config = dict(
    init='normal',
    final_lr_fraction=0.0,
    doc_mask=False,
    dataset='wikipedia_en',
)
Each number is 500 + 50 x the weight over the matrix's rms, rounded and kept within 0 to 999. Layers, rows and columns count from 0. Numbers have three digits each.

# layer 6 MLP down, 160x640, rms 0.0203, rows 51-159, columns 0-127
504526501500498501504486497607494498503493419538499503506496498500496501503501473503501504497422502430505498502506507497507503501496662493500498458493491535392502505484502498499500497428496423497507506502494502546574496496501495496500505505505492504499498500496496502504501495498418495497503498494500500509491502500504506498496497504496501499506498500499502459506499496499503491470502
499490496493500499504494503568499509503502542685497505503504503508500511500507578505495500492697507344506500504495499503493505501498230498503504485502499714649496500554492498505505503333503496511491503507501504503582507505502506506508500501504501501494495492503505493497501504500361503502494498503500492500502495502499501492503625490501491495505513499500500718500502506503495494504501
498503495500495504500552506383502499496508495591492504502506501500504499500499546498494496499525502594503502504504506508498500499498507494504503478502497468476505503541502500499497505603502539504498501503507500590614497501498505511502499498498496498497500494502505497496504497499551504495505500505505501501496497502507507503509695501506499505495508499493494692498497502501506576494499
503600501498499507505598507641495491501500201258503501504499507498510492504493585498502498500449495631501499502506501497512503499498550496505506584499505484530510494540501499500503500716498399496498500498498494421681502493494491504499505500495494500502508495502499494498500497493603505497511497497499504506500494503506506500502394502498503497503500504499504491505503493498505414525495
500573493503505505503597507528503498497497479510498501505507496493499504505496521495502493496388497524505498510502508494499500501503645500499495516507499391502506500568497496496498496440500402504499506498499497424385498497493503500503501500495489501497495497499497508501500503495493499502496502494499494500495503497501500504501471507504500508499499507499501465500500500501502578442503
498440504506497501499380498405499509500502287372503496499503504498499504496503539505492500495620506495503498503492498508493503503501801498497500514504500490471499499437500504503497507512498543512506494498502506507435498499502503504502502502501503503500498501500503496502502501500447500504502504504501508497504500504497503497500285500498496502502504500496501433499499504503498608541500
500453501502498503501450499635505505505504424424502501497506511502503499498503395498497495499454501411499496503492502501497509502506541497500505480509505479296504495441491496503505497419501457506493505498501493379406499497498499510502499502507504503500508495497497493496504499500457506500497499501496496494507502504496500496502514500502494496502500503499502496503502499500496703526499
503482506499496504502504498532495502499504829356498500510502502499503498501505570499497507504461504419492496507496503501503503504501348498498506549500501356596506505370501498501504502378497539492502504499499497459470495500500499502504505499502496504506508503501497497504506500498645502499505498497495493500494494499506502503498419503499502501503497506502503408503503498498498386552502
502479497504502505505551507410502505498505609433498499502503502498502501500507476500499504492402501494502497505497505497503503499494619494502498496499497381411503500540499491495502500447495525502504510502498502479413501494498497499503498499506500497496497497502496497501504495494465501499507496501501500497493499503500502501502435499500498498503504498497502722499502503500504750528499
504518504501501504499488501474493508501499517673497493501496507495501504496501516500491503499453502607506498501502504505498501498498554503505511505505500508619502496451495498501504498661504520503501503503498502600483509500501501503497499496502504504499504499501503498496498500498642503501501498500492497500500493501500500495500363502501500498499502497505504361506500502497497621502499
501512504497504503500420498498501499505506399509500497502499506499497500496499616500497501495645497512497496504497505498502503502499447499500504514504501392453504497521493496499499500546501529501498500504501500473557504499498502501502500497504502502498503497501496495497504502497421504497499498498498499497499495501497497499503552500497499500505498499499500462499500504498497306519497
500531493513510493502469504408503502496503502554498492502503502492495496497498618501492501489739512642499495504489499505500504498494539504503497510508503484422496493324497498498501499483502537507497501499495502482522500501504504504504493500495499499499496500495500493493497501501609492500503502503504503500506500504488491492496615502498499507496499496500496336499501507496493552558497
497455502498503495505322497613498496504507417399506498503503503497502497499495323500501505494709505389500500504494504500506502502498366495497496515504498460539502502462495498498503500585500465497504503499500501358442498497498498505502499501500496500496499501498496500503502499497582498499501497502497502500498501499496502497496663503500494501506495500497497525498500499497498345478502
502530498500507500503586499541495498499507495400495501502493506498498495500496452498497499496543503519498500499500504504505500495495418494498497551502499552554501490646497499500499501704503522494497500505496507454553504495505499504508501502505503498497504496503499494496499497498500503499505498506504499500498505496498494499494491499506496500504500497498505375497497502500500447564498
500557503504500501497393496448495500505496507426500492502497501494500497506498531500496497492591500484497505506502506491508507504502628503505504494504508612505498493489492498498504501368495505499505503500494499580641501496501497506504503499497499510506497500497500503492498494493420496485508501504496503506495501501497500500497539502497500504505490498500500464499494504500494638467495
505475500506498500499610503496497505490502379522504502496502501497498492500496546499501497499544502556498501507495495504497502499497422501504498512496504498433499501522506506503502499482505468504500494496497507436392500498500500503500499506490491506500499501502502492498494504505674496504492508499501500501501504504495500495500367502500504506497501501497500521506502505497498682518499
500429500506497501507463503432499507499500774618500494494494505498496492500499670498494495495571501415499500503484506501502507496493620502507500463501504566363494497433501500500501504412498578506505501500500506409388500494503493508494500500498501506499495500498505491493502502497635500498502508502503499506498504504496494501501470498503498500495506496496505667502497503503498527516494
506419504502503502501702493471489500500502577646502503507496504497499499498496418500497495505347498623501504500496500497508503506501336501502501487501503535584503497555497502503504496694502566498499501496495506556490500496503498498500500502503498508503506498498494498498505502500505501499497504499494498507500503501498498502497418501495504495502500499496505508497501497506502534497502
502529497500502507501544500480497498502503591396500506503503506501499510500500448500491505497426501421505501501494508502504494506506506494501508535503498441599509492392492492499501506264503519499496501510501495531383505501492504499511502503507500500500502493501504499500504500498536504500501495500497496505499495502504508494502577501495506496504508497498496476495505502500504311520499
500440501503506499496382508499503506496505557532499498499500501497498502500498461501493497493376504410500492508502503508494500497497488498496500505506502347275504500513500502500500504377502550508495500503507501581488500507500501503503496494500499504494504494504503499503499503501531504503503504501501502500500493495499500499501695504500501503500507501497501545501499508499500499554499
498457501500495508505549499703496502499498362465494498502496501503499507499497655500497499504507494520501505501506507493503502500497667495506501482504498608340502503682497498497500503528491522499504504501498506548492504496501499504495501504498496498498497505501499497498498494499743502496504500503497502506494504498502500504500408501501500501498502499498508702503498498504503628497504
502467500506499500503543507514497498497501518402501502506499495493502498503503501497503499497660501509494501508504505499500498498494424500506499480497497559365506502424505500501502505606502584498502499503500505431628495498498499503500508505500495506502501497496500502501501500504692506504504504498505498505492503494501503503506399508499506505504501506497496591502499499500500379521497
502544500501497496504508500465496503497502331418498502499501506504498496503497505500493496499543502589500497503500501500501504500500487494503502439497495620536503497451498506495503498667502444504494502498497499502575503495497496502501499500499503501502501497504495489506500499508356498502498500499501498499504499507497498496501463498500501498507504505497505417505502493499496257422492
499532499494499501501346500551498498501503600582502504510504502498502495497496512503496503500472505555501498501500501503502501498496439495502504594504498161333504495464499494498506495250506497496496494496498499374529501501502501500505499505499493504501499501498495498493494494500655496495494498496500500504499503498495499499496702502498501500503497499500498461499500501500501812531502
500502499502502504501501500401493507497507618432498499501494500500498499497497491499500500504522501390498498501504500498504502496490425497499499494498499839494495497458499503501502494667497597497502504497494508474340499498505500504504500500503496500497502502502494494498499498498622501500499499503498498500498498503496498499494329498503496498502500501504508580501498499496498508538503
503559501505499501507597497569501504505500478562503499498502504497500494496497573500499497500482506410504493500490502501500506505499284495502500532499496479570501502524499499498495496693503587501501499499500500448539504499495505502498501507498500502500501500499499499494503503502553496499499506499504500500502505504496498500497481502500496505499502499496501576498500500500503709462499
499525499503499499502526498573494501501502730562496504507494499498498502501499438501498505502323504521503502499502505499507500503494430500498501505498496612394498501662497497502504499563497604497502498495495507405139496499502499496507505501503497500497500506496498492503502497500547496500501493504499499503495499501500500502493638498495497498504498497503501472498500498497499573487502
502514491499497502506588507594499505497500467457498502499502500502504501506498451494498498501358509572502500502496501499503505503489456495505500480499501769540504497384497499499504497417501454506497497498494501493409500499494502506509504502499494494494502496502500496502502502498433499506498500498503493497501501504501498496503347495498504502502507506499499539504504499498495382498494
497400504498509501501629501315503499502506640623500492499504505496496499498491324497498497501287494504498491507503500499496501496502293494497501506512505426451505498486501499497496496638503494496496502504500497524430497499497499504501496496496500497502508501502498500499495508504530502503495504499494498500500499493500497499498538505504493506502500503501506440501497500497500469492498
499492498503499509508596506465495499495502391602499502502500507503506497502496672496500496495618498514508507501506510499498504497500502497505504562506500316633504503575500496500502508503505560501497503497502497540579503500492501511500502504497499497502497496506507499490500497493402503499513500504504495500494503503504506499504604498507501502499504498493502254503501502502507454484498
498468502499497503500522506396492499502500664481498495499500502504497500497498477499499500493635503388497499507494497508498504505489541501500509531510493480386504503412497508499510501341500551503500499500497506479513504501498498501505503499501500497499503498508498490495502498497692502503499491502499499497498492507507507487505454506497505503504503501501492480501503507488496475569500
500506493492504504507500507584502505499502494466496504503498502502497504494500431501496500497333498488502497500510503502499500494497640494506495504496498410616503506457507496501495502381499408502499502502499498551398503503498498500499495503503492489492494500499502495500499499496430504505500500504499499501493506496496502499499583499501495501499502496501505462502499503505504567445503
493472502509496507499475508303504498502510685643496500498503506499501500505493482490502501502070492581499500502499506503496501488500531493502501464514497566403509504556498498493498502681500648494495504505502500766216497495489498508501501491497502498498508499503503499502496501502574504498495500500500492496499498500506500498507443505505496506503499509497500506504499498492502641504495
501441498497504503506524503499502502502502385533500495504498501497499503502498669498495501500597497595506495506501503505502500498495705494499502490504496300416501499510494498495499494404495592504499501500496499632582505498496500495501497501499496501500503499497503493500499503499488501503499499491499498503501500502502497500500623500498501499502505499500505539506502499503500634522499
498517501505503501499472497501504499503506463414495501498503504498497502500499456500497499492636499522497492507491504496499500502500618495496502514504504650476507502536496492498494498599498475503500501504503498545418502498493503503503502496500500499497504498502494499499502500497474501499501500503500499497497501501502501503501650504498496503507497500501500491494499505496495619479497
501514502495496504502436500553501505499503366441498501504503496502503505499501510506499504501440504485505503498502502503502500510492591492500503502500492665583498503563501499504503500549499480503499502499496510709605502502504502498504499507502493500494502500501499496491498500497597500504501493504498500502497499507502498499498390497497502497504504502502500480505503502494494505500505
501518502498501498507452501376498499499506769506501507503498502506496496497497535495499499503409502567499499505505504499506500504497555493502496535491497228406500504574499500504498496408504569497501505501498502532580499500503496497498500507503490499497503501499498495499502504499644499509497501496501499505495502499503502503496547501498501499506503498501504604502504496497498511491505
500499495500498495506645496509496498494503618645492508504502501505500500498503554496497496501341500368501506502495500497499503499502392489502494484495493360364498512333504500500493498479502498502500501496497506489389498500495508500503497507499498496496495499504501499496505501502617498500493500500507501505495508500500501503498428499505499503500510502494506630502493496504501660456503
502592495498500498501446494498498501504498554494497505503490498498494506501498519503495504498308507562503498506498507502505501503495497495503502513495496375493502500408494500502501495571500532498506502499495502500446504505507494494503497503502494502494498504492500496500500500500497492503500497501502501503495505499502498500495464500493503498512499493504503627503501501501494588511503
498509506505505499503498500571500501497503651581494498505508502501502501495497542503504502503638493502499503501509498498498499494501225495501498500505500565403500501458504497498503498312500516498497503499504496383348498506498500506499499501497493500499497501502495499497494496494560504494503500499496499502498504495499496499497708503501496498499498501500505550504497496500500660520507
498588501493505499503378500535499503502498400351492502503497503509503498496499536503502503498366495545503502495505500497503500501496544494501497542497498503369499500411498496497498501558495501500501507498504497534328504505498500496500496500504497497495495497502497496498502495491661502495502495506497502506492503499496506502502523501499493496504505491498505576501493498500504411536503
502509496498501505500579509507496504497504579554496504504500503499507500499497571497499501501449502608501500503501500507502498496489359502507503542501501430372505498555503497502502500476503470498490501501499499425562498503490500509504504497503495503500504495504504496501495499495632509496499498498502491498498498498498501495510525500500499499497500503495498442504497503501500424519497
497479499497504505505416502454503500498501422499501501495500504503498507501501394499496500497412505546507506504498504504505502506499470497501503548506498514607502500617491494500503500449500548504499504503496501547439505506500504510505497500502500494493500496501500497498501501493376496498503494507504501497499498510502505496496608496496499499503506496504493483495503504499499520577502
505443495501507500503463497459500511501496535495502501502496505504501494495503462503491501490393506445508488502490503498502515493496670496503505516499501467547501495474495500497504490490495582502495502496492498512466504493506492500501497494508502505497498500496496493498497497500392498499497498495500497496500494508491497495495526497501497493500504496509511511507498509503493509559493
497386499497502498503440500420500500497504685534494503498494504499501502500495490502501498504521498506498498506501504500504499499495553498499500488498496634389501503507502502500500497561496553498498497498497502500594503501497503504504503503500498492497502505504496490503497494502419498502501497504501500497501501501499501501499362498498499502505500504502504546501500499496496687503498
503502503500500500502503494435503499501503270570500494501505505497501494495501440507497500500499500607498496503494503502499503504500645503498498490502504296330495501526502498502499499782497465504501502496502501584531494497505499497501496505502497504500500508500502498493498502499568503503498503500497506506505502500495493501496497503498502496499499497500503379503499507502492312440501
502492501512504502508536505438500499495494543543495498500494501495502494494495603499501495499475493635498499505505502500500500494497588503506495523503505513467503498437501501495502500740499596500500510502502495441294503497496495503489502497496499500494501494496498503502503502497614505497503503501495501506497502495501499505504342508502502501499500505498506588505498492503507245549500
497487499495501499498648500550502500498503417462489503504499499498498503506499384499498497499489502373504499509497506504498499504499228497496503484497493472593500511417497504501500497240499423500501496502497500328506506510494505501504499500500503497498501503504503494497496494499452495494503498502502500509495498499506506505498440499494501508512504499501500609505497505493500562473504
493425501496501504499391501360501503503501398529496498498501505506498504496498578501495499495685499538502499500506502503503506497497549492504503528499500525599501504462498497499501503531497502499500501500498500582552506504498498501501499502501496494497502503500500497500496498500539497501503495500500504500501499501499504497501467499496496498505501497503503736502499506500500593595502
504509502504504503506449503620498504500505500577501492500504510497506493493499446503490497494299499492498503497498499502501501494500367499508496453507508393554499495564500495499499507656504599504498505503503498500491501496502502506499496504501500502504500493499505495493497499498564505495504506500498498501504502502493493495501530494512494495493501496495504315504499501507502598453498
494458496500502501502414503370501506501502488457494503496501498501494501500498497498494494496538503325506496505498500506492499495497278495500503531503496691534502503551500502496497506351503509507500495503501507368596502505493502505504499496494501500496500499506502497501503503502533499498499506505508504503503497497500504499500389502497498507503507498498497494499495499498504410549497
498495503504497494507579501545495497499507571454497501502508500496505501502499488499502498501317503538500503502504501499499503502501521494497496497501498528458502501614503504500504498573504562499497501499500500363450499501497503507504500500496497499501503498507496494502498497504602504501506499501497502501502499501498502500500503503502500505504497508494496419499503492497498339491496
503515504496500503497590498601501496506500460450503500506507506498506501496499478503498500499546501602498502504505506499503500499504496495504501498511504564443508492412493500495503505359502534500494501505501493567731501502499499506498496496502500505502501493501499507500497497496301506494505499494495498501504500496495498500503418505499500500505499502496496471505499500501503392513497
497445491500500502509489508544500510494507482397495506506496498500501501502507325497503500503398509503498500503504504501501504496491676499507500525497499575525502511462503501500505499474500562497498504497498505352470496503493500509507503499501492498496499501497496493499496495492347500498507498504502490496496496506501507499500496493499497498502504507499504471503499500502500331524499
497535502498508505499565502502502499501506486355499494506506508499504499494501797508502505491440498391493497504499501504500498497501575500501501532510510687508499497445499492504503507523500363505497507502512494435491505500499506503502497499503497497497497496496496499498499492499440504500506499504495505495506502500490496498499563503499494493500493499502501701495499507497497519486501
500419504502504497501601501390498502503500382621504496500498502502494502499494590492493498497663503536498494503500502503508507496497682494503500512505501683489504494569493502498499498416498364491494506503494493523709502498493499500503498495502499502503510498501498498508494506500577501500497500498501493496502499499499496495498285500498500501503496503501499722507500500495497577574494
502408500497505498504406496427498502496503427482500504505497500501498501499502403500502506503762500670503499501495502493512502505497692495501496478495500200509499498532498494499496490577498540493501503500492501423538500498500504500502497505504492502502501501494493499501500500497240495497492497491501497503502506501495495501493619498497497501502497502500502425506498499501493690555501
502598506492505506503507500585505500502507523392499494499499506494501504494501535505499502499557498474495489509508504501497498495499495502496500482508509518548508500427498495497503495562497610499499506503506498462430496500502500504497496498499496501495502500497498501501495503499536506500498497497491500500501499495500504503502267507502500502500497507499507380504501503499494617429502
496478499498499500498375496493499505499503284593498501501502501500500500499498428506497499502308497569501502501497504501497500498502563494500502497505499384624500497506501503493497499432497546503494495502498505683483499502499503505503502499501500503500498500506493498500499496503581503499494502507497503499500499498494496500496571502501495502502502503501501436494494502502498784519497
501487499494494499491503499425498499499505594673495500501502495498502498503495440493506492503293498548499507505507502499498497509495416505503505486499496614549500504575501506500497502409499410503493493500496504532312500504490506502499503502495500505498507500504503496490500498499461502498498502506503498499501501497503495500502606503493505510506501502496493645497494502492496464520499
505524504509502505499313499670499503501501466581501498499500502493501503495501405501496498497518504525502498508490501508498501505498562505502500474502503588433499499431497504503502501518504422505499504497500505721476508498501500503504497498501502501497498500502502495499498504500530501504503501498498499493505500506498496499498448500497501499499500499499504484500503504498494609482502
497518507496498494500607496528507500501510429185497503500504504494503497498501503503499498501734507466499496505480497505501502502498281504501500509498501413486501507390502502503502500460508618504499500501501501544507498503494501502501498502493495501497505500499503497503500504501555494501497505494500496503506501504501493497498477504496499505496493503495497480505498500495497590535503
503529503505500500502570497428502503499496409450500502498501504499504498500499526504495498498433502582500496507500504497502509501502275500500499490501506679597501499437499501498500498612495579505498503500499494562335499500501498503501497499500497504504500497501500497502496497497391502494503502497496502499501497502490504500503487504497501501503499496495503587505500502501497365485497
495535500497502506498691498506495497509504513613501500507501508507493507500499451499498505501589496461502505494507498495507500502499463491503502547499499570547501498475494492499497505496497420498507499502496502439490503503495499499505504507501498499505499505504498495498495495500675500499499503503498505504499506497498506495497337498493497496506506496503500451499499500502501439489503
502618502506504498503678503402499498498500162480498506506501504496504498493497536503490494499650504501500498505495502505504497494502456502505504469499507447147505499401498497502503504687504574498506504503502500553566502497507496502498498495498497499501502498494499496502498503502000504503507504496498499503495497499502503504506465502500501495500505497499504480504503496512503453491496
499536500493504496505442504516505501498500570671497499498502500501503496496493564501494490498406501499505498506500506501503498499494610496500496541500499509462502496438499498502498495632501516504499503503502504456425505502501503508498498500495492494490499494497498502498501504497475501499504504500507501497499502501498494500499489503506495499499505499498503567501493504500497521501500
501419503497505498503379499607507504500507414670498499502500501498499499489501428505496503494535502530500493502502498502494496493494583495498498472499495587605498506555504497497497500537498649501500503501505507767462500498507502504497499505504499498490497499495492495496499496505507504504500498508500503495498504499496499499495419500505496499500502502500503477496497499502499654508503
496545502496507497505512494276507497500510740663503497501506510503496495498501567502495496494500502493500493505495500502497500502503485488493495457506498202383500498555505496494493496442507534502499506500502499283624498500501510503505493500499496499494506494505494505495501502505419504497495507505504507500505505503498494500494705504510494499500503500496500524493498507501498684472500
498532499505503507496647507495498501500499509308500494502496499497498502499498589497496503494489492494499496504505505496497500492499393501501499492504502519607505491408497500497498499480496407498490500504501497578451505494498496500505508495500500500498500501504498501505498501500179503505499498498495494498498504493500492497501298504503502504503500504506507304500495499497501319434499
505604502501508497508505495534506505495505353570497499500496499496501494496499379505501503501481500641496495502495500500502502498496527501496492427500501286774494502676502498496497488647495525498495504496497502419586498492506503500497494503502494501497496503498499489499497500500631497498496499498495499504499504504491487505494520492504490495497495497501511491504498500502493516403501
504391497498508506504524504605503500505506457523502496503498509496501500500498455499497506493599499522495492506495504501503501489498542497503499512505501522340507489555495491495505501424502558499497502503498497469609499491498498498507500500506500499497499503495498494505496500503348500505503499499495495494500502498495495495499521506504500498504493505502506426505506499492502414518499
509569497498499498500498506476503508503501598306498499494506506498505498498496479498497498490508498445499493501499504504498503495502369501507500496504504544624504500481496500503500503507504524510499509504507497458271508501495498506495497494502502503494500489505509495501504501497822509498502503501503496493502496501502505497511499498498497497505506494490506494502500502500503425520493
504543499505505502506408504449498503498502733496502495500497506502496505494508429502490497496423508554502498501497503502500505505497377497504503512503505289589498493498497495503504498442499484506505504499491504570271503498509503501503497506506500499499502506496498493493503506501400498505499499501500501502499502505496496496494620498498502499498503497505501469501507504499492346476499
502449506505503503500289510536501497507499429598498500501501503495504499496494308498496498496573496624500495505505507498500501497501613501506504483502506535570509495544500496500501502410502434497500507505508491361544505500495493499494501498497500504498502495494502505504500502496473504499502499491495495503495496494503500498504601507495500499506498495501504624505500500502504366498499
500502500501501503500537502509494499496503697583494503502492503500502498499494457504493495499507494406497499502506507502502498496498504499507499538500502485417506503630503498502502507444498569498502498504502501416389502497499498502497504502501499499505503502499501498506496501507574506503501504502499502505494504496500502499505543503500501501501498501499508519505492495509502537508499
499464505507504499498352499595500504500507376418496504503500505497496496494498522501497499497542502396495492502490502502500499496498698506506504509500502556395504497414498499503502501455511535501500502503502499676649506499500498501501505503500504504498501499495501495498503499505369498501498506505497494500501499499497496494498314503495500502503499494500503333497498503500500249524501
507583500494507495505471497446504499503509440489495502498501510500499502499495445501492498498336503445499497501495501503502499502505371498507497491497504517555497504657493496505496501512506467502500512499502501386449504504498507501501494503505500498496503497502505495494501503499572506498499504507500499498501501497496497503497493491504490498501498491492504536497500502505499614469500
500504510506511499508485499589502499498500524672502500497499505499490497499497371500492495498399498473505499503499503504505498493498523491499501491502499530535500497644501499493499497547500527499500504509495499523542495500504499506496496498502501505501504496500498503500499500504561503497499508501503500509498504496496496505493548502502495498499506498500506341503499502504504439508499
493414507504498497498600495542497499504509685440499501507501502504500501494501556503497503504762503384492499503498500501502497505500572496494505493503497322536502500567502502503497500410500483494503503504502505467662495502498500499507504501496491506503508501500494505503500497505492500503498500502493499501497499496503502497494511509497498501505501504506500329498496501499493653493503
501434498511501502499440504425500499502507448558501501503501504492502502503497536498493505500602503555504497502492507505502498500500575500503504505501500563551503496480496501502500501605505552498500498503501493583538503496497497498502503499498499501501504501496509492503498504502424501505503502496497495499501500500503499501498360499493503502500499501501503394503504497500498518520501
498431502503500505501529498477500501499496456715499500502501500496499498500499502501498495497419496346505496510490503504494500498496438503499504516505500444541504504432500502497500501510500569507503495503500506385512499503503500505501498499496500505500500504506501498501498501504586502497500506499500499506498501501501506499501623502507499505500506498498502559505495504503502376548499
500502497509500504501542501572495498499501528539499494505496505499500501500498459501502500500441497330498501502495505493507505504499535497500499497502500509453499494545496493500500499540493452500505497498496502512539495499500501499501501501500493501504501500497495497500497501495618498503501506502496502501498503502497494501500425502497499501503499499501502455504498503502491576520500
510570500501494500501427502522500506496504387544502504498502503504504499500498576491501494503602502472502496499500496498503509505500464497503498444494494522481501500445500508501500493470505495500488504493495496464563498494491501500498495502499495503500503494504505492500497504499416501503489504488498488498502501505499494500500535491498501500497501502489504679509503496498499312460502
502442497499501503504393504413493501502502531661499499502501505504503498499497608498500496496551500512502503502502502497507508501491460498501502567498498541547503498447499496503501500460499544502502501499494504332614505497500495501506502503500495499501502499504499495495500502496426504505502499499502501503498503501498502496501630503501500497503508496502501478504502505498496422514497
496490505498497500502544498480501497502502470476500499500505500500502499501499608503503498498587499587502503501503501502495502504499460497500501474501497631767495502547501501503500503645500473503503498496500500417531501498497501506499501503497500500495499500507506498490504500501382502501498499506505506503502500501506502502500764500502495502504507499495499541498497500498500215451501
504538500503511501511686498451506501500501500570500499501497499497496500495500411503493504494289499403496490505487502504500495500498518501499496491502501595470501497593497495496494497474501375499501509510501500564375504496503501498500498498504498497493496495496494500503502508501458502502495501497497497498494500499499490501495625502500496495499503498501508609497497500506498642495500
503548498496491505495500501626495495506500509582495506512503499495505504505494454504495511501404507668502500503503502505500494503496492493501510493503493412357512498445494499500507498486501359496494495507497497527182507500493503495508509502504497505502505503504501495505490495507395503495500489493500495506495494497507499498503690503493505501511500510503499609505505497491500383496499
501505503499507492505552498356504502500510357652503496497501504502494496494499447499500498498411503672499493501494497502500501500499458499497496484497499721636494501560499501505497495632502552503502504499499504586330499502500502498499495498498493499494499497496500493501500505499586495504492502502493501496501501503492492499494483498500495500502500499501506632499499503500490577531501
495581498500501500503568496327502500503505503538497504503499504500500504499501692505495499496633503356501500500502509498502503500503462492502503483509502747650500499377499492499505501476499474497500504502502504506541503503505502508502503502503504497497499503495492497498498492499432498496505497516498504495499501502498503499497596499495494496510504496502501617493496503502502402423501
500483502494498505500421506576500502503506494669502503501508501498504500499500479494494498498527500360502498497499502500498506501496563497508506467503500482596503498453503498504501504537507346500503497499500497598470501497495500504500501496498499502498502500500503495498498501501301504500500502496500495499498497502501499493501565500500505505497499502498497568504506502496502330474500
501506498510502500502506500425504500503505452471504496502499502497501494499498544500496497492286501434493492504492505502501504494499378497501496507502500455562500495512504495496497503501501401500499500501506500626540501491500502503499506502501499498502501498497502498502501505503398502508504508500506506496504505497498493503497534504501495499502496501495508558497496497504498444514498
500398498504498506504630504388500502497503623484503499502501502492503499499497451498496503499553504408497494510490505502500499496498563496503504501503503473535505496381501498500501504507501537498504505499504501248563502490495495499505503502499495504502504505494500497500498497500443499506507502495499497501499499504501500498501618505504498498502497506504507594504503497499500334530497
500506499503499500496518503458496503500501579561501493499501501499498495501491525498501489497548502563499498501495500499502507497497601502503496488498503352392499495584499504502498499337501451505496494497499501449619500498500502505502501502495495505500503499500506496498498507506553503499501510503503502499507504496495492501504534499498503506499498498498502336503496502500497631430498
501453503497498505503311500491496502503504392439500499506499505502502492501498573498503497499700497420493500504505504495510509502497391497505501509504504555648501500434501496500506499348497519497504506497496504299411496495501495509500498500499496506503506498496495501499501497497379504495504506506495499501498498502496501502499571501500495497504495500498501617502498503502500312552500
502561493507504500509521502470509503499508522559503497500501506492496501502508592502496502494526503465494496505492505503495501493501457498503497506509505560519500502493500490500497501676501446501504506499506502267567502494501504505502499499502497501496498498498503496500500500502615498502499506502500496496500507503498496504504498499508497501500499500496507540503499502507495549419497
503481500507500501502467498579499502497499524488499500507501499496502496496502407505501499502396506620499497505499503495502506506503496500502498465496503702732498502750505500508502499686498505505505497497498502667500499498505502497500502507501495501502497502489497495496506500501558490505502505498493504504503502500493498501496261505493505503502497503501507597502501498503494615408508
505549494495504502510495503455508506500503315612498504497494502502495500497503452502499499495511502496498491503506503500503506492495318496505499477499500461649501503559502497498499498616496414500496507502502502507684499496499497499497494493504496500489496495495497496503502498498321502503498498503498497494494499497498507505501653500501496497503501500498511542501501503503499471454498
499530502495498506497511499465498507498501542520498500503499500500501502498494550502497500501496497453503501504504500503500502504498495498503504529500501438483501502513505504505499502356501374504505496501498503565450501505503499509496498496496492504491499503504499497496494503497453502501498503508499500498499495503500501499499672503499501506500501502499501419503495504498501492538501
501557499498499502506530496703500501499508479480500501503502504503501498499495410499503500504620497447501501499511502496505509502499440485497495420499493514441499502507503498499493494730494482494495499498497499446632494494499501501502502509502492501504499500497499499496497496498387500497495499499499503506503508496491491497495461499499496498503498503498502574498496501501496466422502
497454502497503495505416494455504505497500468548499498498507498497498494497500434501505490500538498420501498501491492493495505504498522504496498478497501432425495507511504505504501492443502502506506498490495507483542499498498504498497495500488494498492499502499495499496504507504310494501498507507496508500504505504493491504495509503503496508498498505501505418499493501499493665385504
501507499492506498507502499447501500499502425605500497494497508507497497495500533501497494500530497476502500497495499499505503502498570494501498497502499286540497502591498496501495496365495406503505503499500507533453501502498505503498494498497497495493501498501498497498500505498306509501499503508502506499499504503497501500499384501502496498498504491502502481499497504502494273479501
505534506508498503499499496554502501499501379469502498500507500494499497499494618502493499500610496500501492507486499505494499501502580500498502514501500520505506501493504505497496499483506487503498499504505498680638506498497506501500501503496503504505501501502501497503499504509590501497498504497498503503501498502505497502500422506497506502500502501496499502502500498498507468575501
500553499503498499507539499559498505493498480417500499501502500504497498498499553505500498500773501656505501496494503495502506505499511495499496499495497502592494501557504498499497495598496367506503504497499502603668498498501504500500499507501493496499496502501499495493496497497653498498499500505497505503500506503490493500492551494502492499496503499501505379499496498502499460470503
498500500496502498497509499483503504500509597325498501503507509502498498496495477501496492498557503573500496505499498507495500497498305497499503492500498579518502501473499503505500501470508461504494501497499502343355501500500497506506498500501502498496504497505500489497503501503344503502500503509500497495503499503497496497503663492506494499501504497501504461494501506502499570516501
504513500501502504506350505529509497503505321502501504497501505497504498498501366503492503496620501616496493510491502511496495497499406497507497521503502506592507500615498500498501503265510423505493505506508494557694508497500499498497495503502499500497501496502504493503502503501309505505502500492503499501499501498503494502504480502501498498503502498493507480503504497503505572566501
498497498505499502498406501472503497501506507551496498501500502495498503501494523499499507503645499543503496501495506503500500500496367500496497496505499575694501500545494496502498498461499620497505501497502501505679500501500499501508502498497495494491504509498504495501495503501524496503498496503497500494499498500502494502497683501500499504504497500505500564497504499492494461554503
506486499497497506508562505491502502498496422500502502501497504499504503498501491503495501493168502608500494506501501502499503499499376502510499488499507420525506502601501495501502503534500419504500503503501495431374504498493497503494501500505499497498501495494502496505501504500602503501503502496503500495501499504501506497506402501496504498499500503495504614507505500503500595479497
498547501492504503505467503482506497497502605339503501499501498501498500496498547500498499501395500446497500504500502504503497501499634496499500516506498507511505503389500501498495498459500509500497504507499500504422498497502498501502499500499493496493500499497497499500503505498456501503497497501497501499497501498501493498497630507498502502499504505502499441498498498502497515515502
499544494496498507505614499548500503505499551377497505503501502500506505499500421501499503497269504513504502500503508493502503505496395496502509478501499473400506500511498498500501500400500433498503502499499502402426507501496501504503502501500493498495500505501496499495501492496594499498507495504495496501496498502501509500501775505497500499507504502504498465496505506495500507465497